Part of a small language model's weights: 7.58M parameters, RMSNorm before each block.
Each number is 128 + 32 x the weight over the matrix's rms, rounded and kept within 0 to 255. Layers, rows and columns count from 0. Numbers have three digits each.

# layer 3 attention value, 256x192, rms 0.144, rows 248-255, columns 0-63
125160121133173155129140169105110162092061125067154183093108108169099161092098162199103091190151153093115167150144115126101208111083096116169152192097110167126071195165098174200111125120108062
149150164159142116148115146155165128155098118071177111114145100120094196092147088122140140123110163082160118113150097132107136131144130212179107146130017154165166143178145162110107123121158060
121090150125088130093116109137103116081156144138199091148135130167127175080151113087116107133109097174139142160167180181156126120127138167107096152088172153141142137112109133102143170098141118
191127089103156169138084133095139188128120126122116078141119102118182110070153121176127148127137151105140122083162134209077175191111143184128113110154149079161158151068122134022064134131155142
082133200077132116070120092109146108065110080140123125176155120137125077142121079147073103147098155108178151099089152168085127115180144115108133123039122100131129105102093136176220163203111116
115148148071136051195186118078138105103143215101123151152088124145129169093113155140091101109155149150151150095146133095109124122144137108135206137167149121090100140106067085119085093115095154
128179130133136131124165105185155109172145098169128146095154124080113123132153115114164161129216101101048124136083175153137134156156126177133144180121139104148143096154183107188183104146172131
139153089056118176099106160133149073093136137115121165131082089151172153097130138143182154123100141205124059167109101153164152078141079141139176170132202110093157100089131102125078092095175137
# layer 3 attention output (transposed), 256x192, rms 0.127, rows 248-255, columns 0-63
160128133128056142075128117149197089101097165142147134132157163193143161148127165138108174132181143139102108131130113084122124139126140110120180139147160078134117170154091156149158130108138059
184097136160168130093110083163081117138144114156147127148045126165108151214096116145160188134103092094120188160138115108109130136126140108119194089146165164121089133088104116170053164090093109
120144188129102128107143144160161142121125164115076135131107145091098127130149053156100114096157124126132155112167106128118130144110105110094097134089168126087105148179119077115123137079129171
162107183136110087134124114155144127138160146188135149164104132104127133123070235090105059195150114166195063116125127078154174142118114136111129158152128126091115141044099151121153169132060188
079141116136163069129126111180158130135096091104178176110136110084131117111193125101111119080203088156102160012120176119155126118096099152097062158116166055100135149161154072122168096049139096
130118142133133154123083137160109203101099110181129072176168193118122156057121146123104140111083132183151125152147105182128131117095081177060105093134159089184154134088198123112074127111086078
100084128119155170106151172085067113176149129158164176196190138102104122184095105151153086114171117140136125075107132151126068112128076117120169126132140173143132096110129151138132092121097105
097105120093092065146160152085133146147137084111096082102174171130108083157157063084121111102153150120110147134122111122089102142096097116131130093203096114121123103157154140136114099179122143
# layer 3 MLP gate, 512x192, rms 0.183, rows 0-65, columns 0-63
122108189139114147131131099106083123115109150132084105092104103087126118132170098122115064167132141117084107173107181087160095146145144162129124144112187111179118183163119150114153093131133139
110095079124098140120136155092140124170221108125125131111105132141125147165128104115146119109133119108133202114086134151127136141146116118144084078121140136142130146081084165119122139054113165
121181174145143174097072151079091103112128194075140135191089152193120127147189159129130093105178138105140095133117134173142225087127182089131094172113083122134109137156134129126126103163114150
127148133105092134088077093049215155163128113122142133165154158163170120140178127150105144127117174128138149111114135207105107108096168140120141182121127120144124131182095166131140088186138090
124101154103110121135135118096116073090166129130091157145101086123107156163128098070133137112109164127137134075183123140184067139111126133116106096085140145141076156170086106157196108138145161
123166131106108091154082131164171146171194079158152098184182121094075139150128212117140142088134101121066136076106185104171141106174157161118147117136156081114142080153099090138147132184170130
167131148116144200159142203094089148145103137103085092134152095044113117085071063110198132141129048092133186140090133128110092137090116099064159121085137148133113115137136148097143091083160117
163085136148163137110173118135151073174152135116178161097100190137128171130127090161167088175164124128129153208125117136155090147137093086170094111136127102122107118110097150127115174134122119
200169120091119192108121151123150039150137114115133183156137141140091190136136144064105133090148141147097119162131051157138152122096133140132133125098097118160148141152131146112153152144150108
088109124131114118151117120142169165118120099081147087118188135133113115154073137166158148163108210085118187132133142166148124133145112132171100138136121147142091131157101147119171148102187200
153176138123132125102183102091148095111130192117162118139144131132133116174115135116093120098127140145133166103129145143144209122089106128167122132113132100125148151100081102142144137083142134
117121110157113140065181130115062086193117142146148129131100109172173137112133101159156110131160154142180232148171119124188143092159142137125100125098081134084109100152146109119124082155153134
114091099068163148152142139187129131165170140135115127097147199081129127132093154155148094086132169079157122106123101080157152126223138158135120080081109165118104136113070149090173113132148158
191096103106104087155142168041121097110067150139153180156160099158115150128133217134142099149095147149146133124104152098107152169070119137144127134148138107105062090124169107150116116161035127
082164092085151078125159124078090165090145194105140146106122130156189125129148077142202117090084131113120131098103060141121115113153092161104120151147084122127150110095138174094076146148086158
058137137138143151163140072143109137115154144114116129113104166158155067107161072098164218108123124146070056175161052157136110078131085094060092122149149163139096142149130126145110169141075076
110127107115166099083182142170163133111165128105092056108113119136090121119107127097138131145141125132105136143132139081135135136156090145111080204190156134060107113143104168212102118130150141
133132069123127076084126137130197148109158090144082118155130171101140133127124155129122187100120155150138179131126095134161075136084097113136131149144156132099078088081149099117122137114176159
110103174158140129099121134146158073035105158099164147115114076159125194135144135065127179150117120200105150112135174114190099133148138094132097085163104179061134143185073134103171085151192164
162130172095126122089158119108112110116112131145177098154132149125132062125135134089097157096131105157132136134149140131158100164098071124168160125125187168159122126143130107104105152119115114
145135130148128091121113120114161163114123123068161128159149116163172154117128123082117216118151181206086150110144142113132134216115118145142114130156182144094141195114182087122086117183121089
150092105149213137131180147132161148083186145141130123050136105076128124135150127153125117138158133160121121165216168151164140123117098118110135167139104178134129197122093176140220133113134063
117147165154124149161165161145085105131120083131139130137096098103129116112102034078117105142119172101137147156114133122122111074076113117144083067110123137109103136161092118113142146153065136
096144175053123078181094072166144118133123059108141146124091115123095111073136154143063115103132130088131131172192110147107167104111186118164193103158051137149108099076117137092096135096045177
100110139124108175139123133097097154156122073128167167127117160143180167181162093153153110163165132110134094162136118168121143142133198120134122134109112149165171124127142136143110093145119170
120104038130129169136185102150127085135161134133132187067124152151091106104142074081147170152108143133197164143071110081105095133116120123135144168066075142107122102168128110179112159137099110
141117094156133112153088128203079186093094130129158120144155087107087129117111136117148127115138150112091147161073100138133121151142101117117183147125161124123076134132116129157128153095112153
145153085176050139156172158154139159135148117155120151128177109120145151120124115132122207113131111130121142059105150125128150112153130103123101143077108143128123132168178171131183229081106123
152089122131109120100125100125117105107147110138137091141080160141133152117128112121084090106153174123086165198127138176155169140142146043114087167157144149135088161157135111154167091113170166
095094099102158091077192101091140083124138159132116053078125197112133110121150076146090112142147104101121195139119156128134173105163165117086081124151101134132136086131072085116125112116114101
119101136171199110130106078135139108148136126102141148183127125127144150123111121082128165137114161142138086083110147104121133147163118169104120136081133110092157171131166129092122146165116108
106084157122104069111145071099168101089191153095119133121094071129155117080110090146104085118141111133148154121128166168144178135137185099107151102201114139177161100071137161068167121110090137
148120121155109142163173130143097165082158123105115161102104127089121133167138181138094054169145136141141153116106124093180138138147161127164117114112088167197121130154116108065157100152182158
146087152145061099138129093152115156091180135134126122152159120138094179055141104104105138091110190148163131102102168128207106090118095139161147106155160131135177093163053149146125139149104133
156118127124172130044134078131055171137110146083118105168106137143151114127154085115151152080130091173128157110127108144075142108212189117126097112079108139097091133104167148173126110101146177
205130106101173115098088134122119060167068111092052088117126151144093132102122150094155102084171113153087124135152116127108160131126080113141170071131095162158119122148081157145166076107138123
077165114140156125134078139106132186073093045106148122151120123132132137121108117151165159125126102108133089103078121089164117131117142147135093130030094131161129144098125127149113094131106108
108158126133102156184132098113113178202119175151164159122143105135100179122089129140082125094122086076110127154139107141101094079142110147176151125171126111154113101069146106132142142096115058
178149141110126167087111086133130099168148167126140133123151133197114167114086127185116069122145131147111112061144106116108061116123135100125067084098139112145099142083079093164079153232153134
099111189186076121139113105152137133112162135144094155163200155166116176142145122122163141144143145159154187130125137134165130174131154138186121122100196179143086151089123102157139185078121123
113129150129186126149146137093126083129147091162119127050124147143105142164146135113124113085092150119105090150076116145102125095133124176130145148130134097155151149096167130110173106094110055
147096170083151141135114110114159133077140126185090184129147136159078089133122125119191036074156133093079146116063099115101152163075103153125121046160119099147153142107151211163145127081131147
156069098056152100080160126137106128219119150117107142191135095136115117136093130164101112160138092163141217138116116104110065126160113110128151128173074184105136103119129131147146078166180142
080150145129081150135128120137135095187148033024140151114136135146146109147151091134111104123151193088139187133169142139158164165174099135166178118147051134176146066033092158112172121141170125
108085106164146113224134117105173113136138148174176143123140165135063126122160085122139121159144086188085114102131154069145165099162108137148133106109151134098143163159161113165155118062137087
115090127123111147199031152173128128147145140130126132064178145084119113129123101116113150132166164095115157124103082126147127129112082137134136138131129053120170118242122091165123110122148101
149112145125156149123133133158128121158105116080124134141114138115128138133135081149158108194126125145109122185158124182076150144167098148122145159055150127152114146160107087112136146172096054
157089091090180142113158059052215166092135099101108140126110122159153127110163128133130155132104185143108169131116119106142148148111175163163098122123106112114113039136160133120164072152183093
143140078096156195144093137119153081098130164068111117201167135118136129143105124111189120135126147166175171186130192136195154116151165160128103150143123141137114129169090125114139156086144162
122157110174122095141156111147187088131133096138112155096181094213133121109174130130147104174146128213102132126121110083146098115084135137158122126104083118138132084096150131071138113106123123
102140117153106138137143123122132125139129107114117086127172131175124108115133120110122048099121150087134175153092147137147109141145095112071101154091070127169123099110088184152100109106057122
183145095140164136163153184184140159188128175160127112092151119151161179078073093145107136119147206141160173146038138133095117143128085104103110089145063128118120081120150180132115159113133168
103174185133075078159149184119118148133147094159066140128160132119148193105122134059136180084148146127102143016149128123092146147118154117105076127146097147157141093119170105139150118152157095
091121163170165157164155142107137126139193138132100213120146105092147132150086149141201123192094102136112102084143132165137134205109110096175071122138102159164150128181132136142172167129120130
128141141096105118149127120107107009119123128122105126138112119118164155171090146127175160064166129150106159040144133097139128141000151120171145103099123165162111071112112130158140119114105127
149111089070132186142128092161113093081132112125152166137150194158125173174133108152079153117134076116129097096140134164105180125107186142155159127112145128100140059080134104086103100158154142
102125084143120088109124149170134164120146116094107170140058115108080130108166096136114142100093152130160099127148209134136108068101118117108101082132083165161126135078184184161083132115108154
173128052115158106171131192134144090084086112085137174089135073083200113108150084132146111119111193101125126124111115110219095155192174132130146110158171168100126111157180192166073072148124132
098109162069114148129148195055153148101070107123081107151139138102177089162113139137158224138119100151068146103128099156113177106130126165151155078136154149135157103082155125124095152129118123
098165117145168145114129124078150093064127184118106113100119117180083138117106158117073086130141134119170158115094101153126147134082146070124110138122151101112093180127195130102134109134123131
139100095135160131107083138156074109116187166149161110124152127081170210142151163140100096103113112133095123174120166165117056155161089108231154102100126155110110107162141125171145115130072092
133076151121095157115121160134134138126100061149110124135123162204125103175106113116156117046156129124104138121162094134152093130116126098095103133201106122168149177111126068106157110099142161
138076112100123143139121176107151119151094157048112121074073112114087143169145079155116095107092161099121195121156135133123116090145151152165131139111128078118123135127079131118091154119134164
159156151099162106112146114107166093132118183127119132131138143091138133116187155141081120147157158079092132147141058162123140112090133140187167127179153105135126108113152142114163099108107162
082087073156129147147115115168126135172136091093075163161117081150134174108125097143148061092117066168105144118158132123110144152146158190146122133184137196082087103109129143063150171163104127
071115097131109107159104161105141171186136189167116164117155124089094107144108065138135110138139171166134119102125151121145058126125165169162113144109180093106142086133131124137167170175120131
# layer 3 MLP up, 512x192, rms 0.185, rows 0-65, columns 0-63
105079150163140183144143147152159143089119052055094154161191069095087130109158118118125147114099133106102118131153121122148186114154168112185038116136164089058127141132163134166089139092135179
083143064126123148107107104157132075126133084175161143136152149124156115158136121158109131129159128150114090077123038122138099111119134091106120117198102161131113101165156133147135152132099079
116165097090059160083067102041116114067135130147166138162077140102125080219148182089052163113128132127120107125110136187137118131113131097161127156143118155192099115170118105122114146122140089
084140091155117098123152100177125065070103159110132139175142130134161090105139152185148150144101155168093093149123126127165171193105111190051130105090122112121097115134165139083160159137084147
085185097119124089131170077040095195117098166152152087148138079214082084078103063156154106119123149131130175159114108122137153179149107160122148107129113088158103070141139085160088080138138099
137102199125202143109096150157114063103178135124165101157120103089096135100071138160115134154172162124107148121153161116103130136123168146171122133140115197136126115125127121147238106170095109
068101106075145121159123121094149114102061082128215142100149115106089090154153138103130171095181130198172136143126186090166147146167113159197120088116166056161124099162162086108104114105143139
121135071102143142189109172101095129169101095121133105151086083109051071145094073120148125149109088097130078148124098105094191106181124153087135177088078174149129129139162123160087100153109166
148131173084157225113159145103168106130141164154093165146128112082114049116130081134080059104113138130126118129158074144093075110102152082109118117080122083132172193087161161075104106147116174
127127088136128133146103132097144129163121111111181126176128124121140102104064142096132131132086127113176165169116134160101051123140152118089121225135150158106043143104140147138134080059164102
123096141150070089129192107125158130110118159123134166123145065103117101136070167111123113073079119145114145080123079116136202133090064134151152081110155066156119138154145089174152081150159125
066185148196095109120144072146136133134145135130144060123135122120172113145152146151100076094130126119151096154096154172108131133139127112133125111052129091126148106097168107131068113182100107
127116088141129103096102142076115136164108124113100133154087141215204144183112190142124124234182130149123150183157107137105166135067146129124092127113089123099181149088119110150054114147085074
123123095130163173141113134115137158095062128112114155128174100134124075138142154098122138123112152125161104171192129119112179151106097135146103152144141111136132158132137093133128151119122143
074163141114124122186083141151196133177135127159116115076156066159141123139145099106121153151117081112084131132125064155146159116150206033170148129119149116101125176091059048123075138097147242
172087142152103119131076133140150118189171133140121136183062118131118167150137139170129200161113141084143108057161057110107101098117143153133085088144101169078121096126150130161164087107095103
110140139119104123139113120109166094183137135098179096111164148181196157104134129132162151161089149133105120071107145122086156141138144101063157156138112116178147072166095102098155207154116106
070127121162149085141134182181053163115097109126123074150186090138071129164087168128138082118156117126125204120150044113179131134098115140132200122153121130124097116125077133174145097140123099
127175196181152106124051123114092124135146154137154165188185113114167139123143138159141101145095121100145134120161149143123133076126126148149146143069147107064132153127097130121127138102072089
123095154108142138164133141144105089175152110130096117123114136131131123109113032170088134127138149169149103113125222156162119121131136107137114086152177148100142141138120157119147131178033097
107099145083179125117125124128134136159120152129065104146104126097118172150135141113104163156128108152175118182133128133209147147089181100111143098127187101141121138171141088067083121113118117
144142107102113111097198124135147110141106147117142183061118132115116189182086103139129114160117066164123172150217131147151096102084110120107145080136086102140136067145187115154163157165114153
204110135102133150133086128125113026176100110213150167124142144127137161113117169145120103159124151051126144076116149073185208136130127157109181161111175142124132205125056131156105113138148135
171081102208092092165090169196141176152154093193140105144128117077125144143120171144151116197146168119123153130138121103113121092132167120146075153066146094126131137158118126088090148134132115
171125064189101089123153116127106038110138134103157095165151111170180098186191095148126121091134126147096132147170139117167115136176102120115150150141142130121079159174125088154131114154144120
157150131138100137150078185152113104154122085093064144127159130161134110175147132161155110149142117109103113131158188101088095114171152172120144102101161110142167122158196143106194118136169110
108093110138161147103101114114086160097115157111128130119113112131150149097091130114144149161119122072129127128105130128134146124134090151083208133133131125108059085140108158192094151200131120
108119167111148139160106122174154121175117101141083143118093176113169092119120141113086110112122152141098086134086130081093185123136056170132142103227118128112202177169134146104113115058129089
131138131158117160188163134122212105058109122117168160127088089128181097108171167142069138121152145170104167160173133109073144116156151085103195154161107082131085126096150102137236063164142143
148083122168150202092129140125089159159094086114148184130164101180083128100105155070101080165144132152170061096154162133120142141119111098156126121122031122046157167066117143108095153122189127
131128155143146142163123148117132120108145121153095179126145095121168144110091125101194166134114191128170129130157087117136118056140122127130117117182102172114129162196116152061089156091116121
190138118090131167159137101102123133178095141175155158125160166129142146071155127145145162115087108173151126153131126093100105135082113122177152152141127124136139097174139102126126158148122152
148145137113123165145097160111147100139154165125081170141139104118178112096100125061115126131084134083165127149121159208062132107184093119167142102157100091116091109101131159164117163126068116
129145146144149065170144174085164130120157151126118077104090115101148114125187183090102138164125142098082121147081140188118156168148124124106174163095138117152127144073222105076124123105111130
089142121112124104187143105143165066093123188105112135119134124153104147071111133196153105137121147182113199188134132149146117143145075070160110156120165076107189189172076123129103143150138113
060101106158098094153131115118160117121174126110134202125140112167202120180116131076137179152120106162101119124122113113112144101122148183113159142114156120074122110089164054170111202149144091
102159145161136152109179150085132116155127105164101114085105130141105118095121107096147129157149154121184143128089154129071155064141076144098105102087166146109112156102157084135138133068137114
042159106107109081143134107125177100119119125118111147112148104151100144088172107183126157158167095133129156096141126095072118122099110094121113134158139089162155085110117139079112168175142115
106163183105159178123085057141122084100149156086148144117059114182161067126180189133116148143139152117152111176174086180168106147104138144142120143185103122097127130129136189101141084138177092
146138150154072085105118160140126120123127171126160097127153147223112163081125103112125133089112109143155141134128119082120171108132077148174156152178099167128155108158135126126184132205167101
108081099147137092115146138097070151134148160081118133151111174075152139130099127161125122104146098182103134145125123094118159118110081101090170101101072093109107127089113063084124176158129176
143083098112092157175172023111178069094113159182145093088129110128133101145095148146080118097096114137128098112166054088106206226184102146098108106194114118108119133132162115163121151064076146
099122092140082163106132111132149118181090129099146144146136131112159127121110117108165167152170126167086151131117085127101070174090100159107136111144082164123099068079125129101113137173139141
106110154109112154166115169168075093050113112147118104141096197081129084194138102139063125137171126109133139079129164103156097116152120208168138153145040154072141127168149128136112098093133159
139111143152194086138145195126102126116115108131164096119108142144066111124158142118127150157130157141125148117131133101134138137142115094138091094131066116081116130161116136132140161113104093
152086099059115152102171186109140142068117109110130149111135099141119130152136210154142143130082109111120103093102157117143102174121097159148116144105144143155124115097140165118120093083104116
144145096093104128113088115175104129126143124173148127160112109141108117098124134132160123098078099123124143114149095145154133110102173148107124140174131107130117054113157117115092090132137184
146114054117090165114163060107093170155145155090108138141186129130153101126142109108123132173113099193110185113111136143123117172149176116126133151134153205101175078119104102105100113108125108
072155114107096100124083093158079151151170031235168199104097127158136193162165157132113117091191072168139108104098144144080062122166147109122135088209143096111100120024167136089096089087112093
164072171168139139129082118137106134117143125096150129087158167127081143097151063093155090137137108089156168109079136190106152159110122151107138141173141098125175121126188118134141138097142095
105163046131121170127086144159153147103097205120148105142139148163122119143122096195108130074122122127184103142130191077113083170155152183134068093104090115177138154104103071115085125198075149
088125033179078155168075154152174119128115119154144096084166108157166056193092109126111113125083158052153149094129152145132190114150114123099127099180109148094111115177132170178117070105081127
102132121142110120123106090106171171031077171192085134089112127067123153095087114133160189103145127088121144141131086125133149099141136131130129117106151093153101109128144090097101117084112192
142124174141162179126115165090108181117152103178127179129128116115145119165079154082145115130164152188082120094166142149128123152123138130149109123159111089100143096117101127159143185218147177
161111128105129110086134135181081141129109178123180080125116125101164142126218161185144115120081158154190135148162151118120106138160144109117156141112097119150115134137136094150149146121127149
185140140080139116148132092096091044114064142151128148181140147127110127123140126124150130105155137171149124173127177121056142097152089141127107118096101125120134099157100143146147068107099137
131111110121133133147149114111094123129102135145149124139095133110157033098098115126095116117152138078105137110096135145100148172128158129111095145119093091076070175129087100147113153150135099
152145110153124114127176143053101087164130152121135160142134132156087138078109072146066132136096160077173125048168184048134156143085152152172141165172160167153136113121158115122130135088130187
131151118140129062164114108143143119177127132113137081105087141163121148120066131128141103111109132154145147091094126119083154093145127172077124210093109167116114125161085113166083100123114144
103154186153094154110132121151106088110110149154116117137110118138103144114070154105111155133174138133142139100103145135165113102121168127120142131191104127152106027120191138117115169105123151
097158110085172121129126166158099112152156162081171133128075147083181167159162117157138116129183128135107149150148088155153131120080088089143142137167104180106129120133111138152117131127145185
123140119085172085143120099117118119153116118095153170144121106149167156069148195136129142146088078236106159184165150093177116152154138151114194170109108145139077138046124126117148124105135093
135132129149137095147089152135136109075068085070104098184139142133068128123092141160139123039138110170160090137156136141099137147154153115151169118109122089109082083149022142117114131139165141
152099149083097111147117103145104160151070120191201104134111133118130192138052096113154170160170111164138132127128120094151090126125107102155161136126096136145180095121164077108092182118142107
145122170050129124078123157077146151189122138095182144072153160073054130173096139134219107103113097069169201138103160119115137101112095122138145148131146137180107093069141123159182137071125069
095089104137121108155125128127108118177119152119151187069038110088112114137149075181129137130184113159153131110112124128129127108128167167124083139106099133118174106123165107155099163123116082
# layer 3 MLP down (transposed), 512x192, rms 0.168, rows 0-65, columns 0-63
092100105135130157138143152200157125154176102167102145160098157073071105094129117179161145116136144135126106127109185127166118113170144118155140103142134089063129106110159118163102127150172120
168130081107119168121180192127139100118193138089107149122115184179126060149201087143189154118120118141109174136126139057098139173147079081132146105148093077108170120155084161108126133148194131
087106133178185092157084115124114145131147159075104122135101093099091155171109175112108138145151129145115129180136166151187161092192104089108130125149125122100163071130173066118143120108093132
185140184094133185155175109085114178146160134097165161094100112075118203163151069106135073098136114132116128079148130107141149134158109149139122161133143132155090175086132105152139088127111154
119124086174121130115199090124118148103065111112183176176156152150123097133087199166165112145075170144135115096179134127084185119120112134210148098118179106128159149091170071124100137123115128
116110054170126132121166153081098074125185124107152180053060114033141135145103045165112124177120113214159177126109109122143071098160165175150183167130113181175106175144175162139162118058112136
133112112112199210128121165125169090121132140106109107126177135122146138122149058161101122164086111154193112124169081133142114143132143178068033135143124077182129146063128133144138098153164143
144088165113089071134126084085107095099116097148170073136171009103124139121138124127142097113156120132132116097150137123125127089132117159191170080140121172102183154189190131138116114157128200
146175183158129100131055128124110108112116124133072126154175172136102104141154102125151142097093087150147092105088127172176141138105163130161160133136135165147058185110106101146158179117095095
125104102152129166120143152123122115159101117154165139108131133109104146133159190112077123050146080145101112086124168119083180093140102110120173097101160133135157075193138086140104114144072115
145134082091136128105105142171122126156143215125117098161096143099131121095133178149057087134108094149168087088142209124097127167085124131111086145199082134122121128119116126103115125121068136
170124111135127165111155128118124089154120116107165131141098157144110095139132170137130112111238122128155168128149143114113157116168116144085117080100073108069084061186141140155139115125161179
106198120142087088102163148162160120090141090174172127127126122157088121120101140099152080165085115178104076111164065157187181119175077123138147112118099071103122131126116093165105149106131193
119153066114070156134131185060164098153133095160140122155148102139101143114137158152197136152154092117108136124082114086116142133073118089137138127128146117136115093158105153116167102236093112
154114173136113100154108160125224090169157074120055146141127076126112114121112129122138118110190102140156148211136117111114161119103191118091158115131145134113126154130157151149124182077162075
122145106160137107105189135159161145178122121138118129169123181126099132174144087087091061114170191130097147153150107150087149110088133130082138096198142106122078142114075136122134138156150132
158151095108158081079171073088103123151068127154080143123103139129150128138126134155149123121135070108128114173128099154149085085191150142104172209179191180125159115152121076160128082104118146
124168135194151130158147104112161108111068168090132205122201156103180089108148120151146150160130191151153054172147162121080100101108137104152120169160112159168163140134123179064078139156118159
154066154183117081099119081182122124124142198132111119157183088139144190142110171151169159120104126054073057155132143130149134110104125137126135140131118112125169183093093161116177105134148144
142146111112141074066123164087183152045083089134142128157115126126145152153134128128104055150124158088157150161176100124100149109154138111159124186137088114112122120126079089137126114071202167
130113099144152191138155133122117104128059105122085194121107136126104133121141133155129074163139137135134193151105142123123170100105114098139104104083143091101155089136127187102133103097083119
117132116168150083161113152177153129132109116092120098161117169125110125096191101163115082106144142112181112115124150111112135133155182111170122150174177059160112079103124161079178108113088125
106121127132086134125171133077105077096149064138140072098106070152151098119190143094083081091129134153150115154142158156113099112122154172147120096152091094103117109136084104087088139136108153
129109185083104098128152120145162128092163084134180136112186093137184109131120159096087120073138060163091100048082118140129136132088112096098112153081127131083149141133165171108131130122156167
119152089077116119149171144133125141116088112125158117116043108165145101133137105117100074100117126086220057176103115190155064149122144117073110113126089096133188160126132142101195115192118114
084085118079115157147140120132110101090152108114123177112103132130137207076128098083157166168084124158139128118087099081133148103155124085096086159140080177126154123146116153135154168157124154
153159131192148104121112084106138108088085146135146181057052157098150130099095135152083090154125096116127120160133102084178102165151127222149120133108035128146195108119087180089160143160149150
140163122172193151172136139137147144081122121142128125115050138131129086129104095119165135161131118170170112097097154201137027108115115157147115139134165117107114137012060117168120085133132144
133080169121149087134158084136098117165102082127174128067097149128051106113167060105151137077137127113143167122112127147172077121132149151126128130118157187099106172128066137100077139107124084
143132190059060103145119108121161126125108144125117059068100117115052142179159086135090190140136167095166168159135128127165116139141133143154190186102138132144150114136160146081169076095141131
075113130159104117136126152144137137121080131117073120101096122143177163126151181146154144112117179113126132153186076146089142067102096080099168142168080134148172090104098133090122135134095107
085100132143124084120169129134110110117147089164098129103121118096140102122157155119135134139214148095144156138099102121139111143149129122102111120163114177128142118097091156110141072127120120
151133093109123184124117063095191158174118137144106090157175153127131111120131170157102113124224157060112128146076108083165117088123125070157139068114142125098083184119099171122080084086114118
133082079100116123130166149172123148126070127125092210108154153093132165140049187121118161099144129152119169133129163144116168133114161121150082149127127143093108158109167159112094122070112119
175149109108103147136050110145153151120123134093118138113099200112109138077158113121119126181173155139122167082115131132153139099186197176122090139118102152160163159177147166218127167166111186
166099103069141087118167141078165081122105148143103105071074085106148125141098086115162169108134093154157123165161120174147117176067136107159124125104159132062106102135141143099105066096159137
106146156152068107142142146168142081163169201147127110186053128104138150102165145138137083108118118125066134105150123124150090114092083108129119141122155122068064132152154100092144149157107088
129123102094133171108127146166083110170145155098134148165135123143086094127089089079104093067158164132113122102160103129140139123134154108172147081122119178145079144111077138139179122086163092
117127162103124114099132107183179111081099132150144117150130098083152081203164140100141117161108163115150099139051131167118075120142075185133104119131090131145149107111123136141189098086147171
187152084087128160105097119091170153124093159134174121091060104057142124125105165188123179175123157105111123103137096130133135197104105192081116139106119115073092140146136129123112142073122132
088101142150137133112158117101153115140130095133119115167079136144164131117090093133185153178111115195087146136062132132134125070127072150059099137105130138149116093095152145138116150101113160
121106155099138113085131123141200099123099085134086129097087093140179102189051109134123096068126102163036093109113085102128140166116091120119113181134095084128162190143107177162128116107040196
133104163131043134130093117126133147129121133126123132068091180123125155089147160080160142140189187163094134124111161169111227117141160172125082157188097103135135117105130089118146109143065089
117147114096107135121155126098149130176118121141131089141099100132126047119123075142129116134134192168153150173215164125113066132168137129122094147153131167106148093116127103120134131094126100
122143156145170112104108151139087130136169178123107097148109088119113152125146145163183157119106174172099070086139176111156121114142114156117081109129133133144161094089046204126161156090119108
130074134149160115136143190082135125091125102122108139110158169084099178153112110139121112138142129097156138163085109085142152133142128180134100153118096059161128141141140120121175087108113170
140160127108092085129114166130163104122169157198098186133140105118112141116111119120087159110139137145129114094108133097152130108114106103154175084179116122070095161154140190138144123089136194
141061124165144138080154109101143085153106120057126112130088099123140146151143164104101163109101142191140069133132141129136087164172175070117222081145144105117158132128135191127085118116127148
145197146105156090135137125081143120133143146179089117136171162117072171139093175164139150184139120172200138112156112129080179110066143109116116130134188148168161131099062132182110124156171069
147120111131147116080168125035231160114164093106075125081074107167160126164129217139076178120154113189186173123099115101129141129142117123140133114137121142115133162152099137095137147141106106
091111148154142147153166159146119087098096103179190142214115114137172172134146169117153161120153112117129083166129093140188130137130144091101114100110124146116173147159043111175124110140059128
065097125137151151137150155186142153144110137175127107096116163147072130070130086127104177144129101160148181143136159095106110159147119106114093142130085114136163102132118113112121136088135182
094139155085056089170139137128097118128120119107141107153108125118199093088114156136110077118146154140100189089101174155114139116107129151102116058143129122121117100133102108121092117055214077
123135098136133088195068184150118131133087134188081130123197130104103116176117111088098145093126099184093067116131123150158125191104079134098132154097134113132062154123109137148107097156139160
089084061084130105094128134066104119147152142118128170099150150143112118135078176131075094167126113184110125063148112083176139174156111176129123143161128105099110133166098095147103129110090087
134112104111096158136103155139120083130165105160167139151107119134153108140126096134140106122168117151124106206148101153125132120100174095137077144104101128115050050088162120098104074135102137
154105180129145112092121127132184124116145139133158088133159143153182082164054062118149042120117130137129132111161120098218087068121089155135135158115113110110106167169081064068159105134196072
128092108130095164185167170175144138111074112171158134067158133144175096145131079158154160147133156046154059136058151133152102151194150120097105087107098108181098110079143175166121114061075097
155145183144128120105129096164103134143130156123104093095110138087119128155129160112162155162155090164099184136136130127143097238138094111071119159145113086097147179128143152095173111187103112
181065150123101143094116087129103104150119125123144092125159084121117132187164179190174129107138175103079132130149102129077090165138118135141119101194110142104156104076116109091197087142108148
120196165063087147144068109145145122150104123106074129126072174089098158122107201134091139155166140155158122104107092087132072134135089115111147105123118124119154134136156137114192136145101158
139199106115078130080161084152150113075118120108127149070142154157144134151114016123086098181112129168118162163053178154134155125165134111190114089110114121157138104112131154116118124111083133
142108193191080173154097111118128149063155143174137151156146092144143133070153131106171092210094133101122069110130123080157110120110077134178139121103106140092132058096133144097135099139082145
110165159123124155213153154101142113146136110139115109152110160134098093096096137161189099138103139159119138112170096136096160096126188096088126140151159116139153157100161126098133106116115209
129155135103109099097111159144137088162168186108191176094089143084143087111094128131106153104172132155167165093109144188138138065122107142145196044139152156143111136126166144157147113184152105
192158128134151151175160119114100149108139119153133091084181164129118071144068157159121130089139067156112128071105095124110143101081119106118185140082163172087073158137112143094137124109132151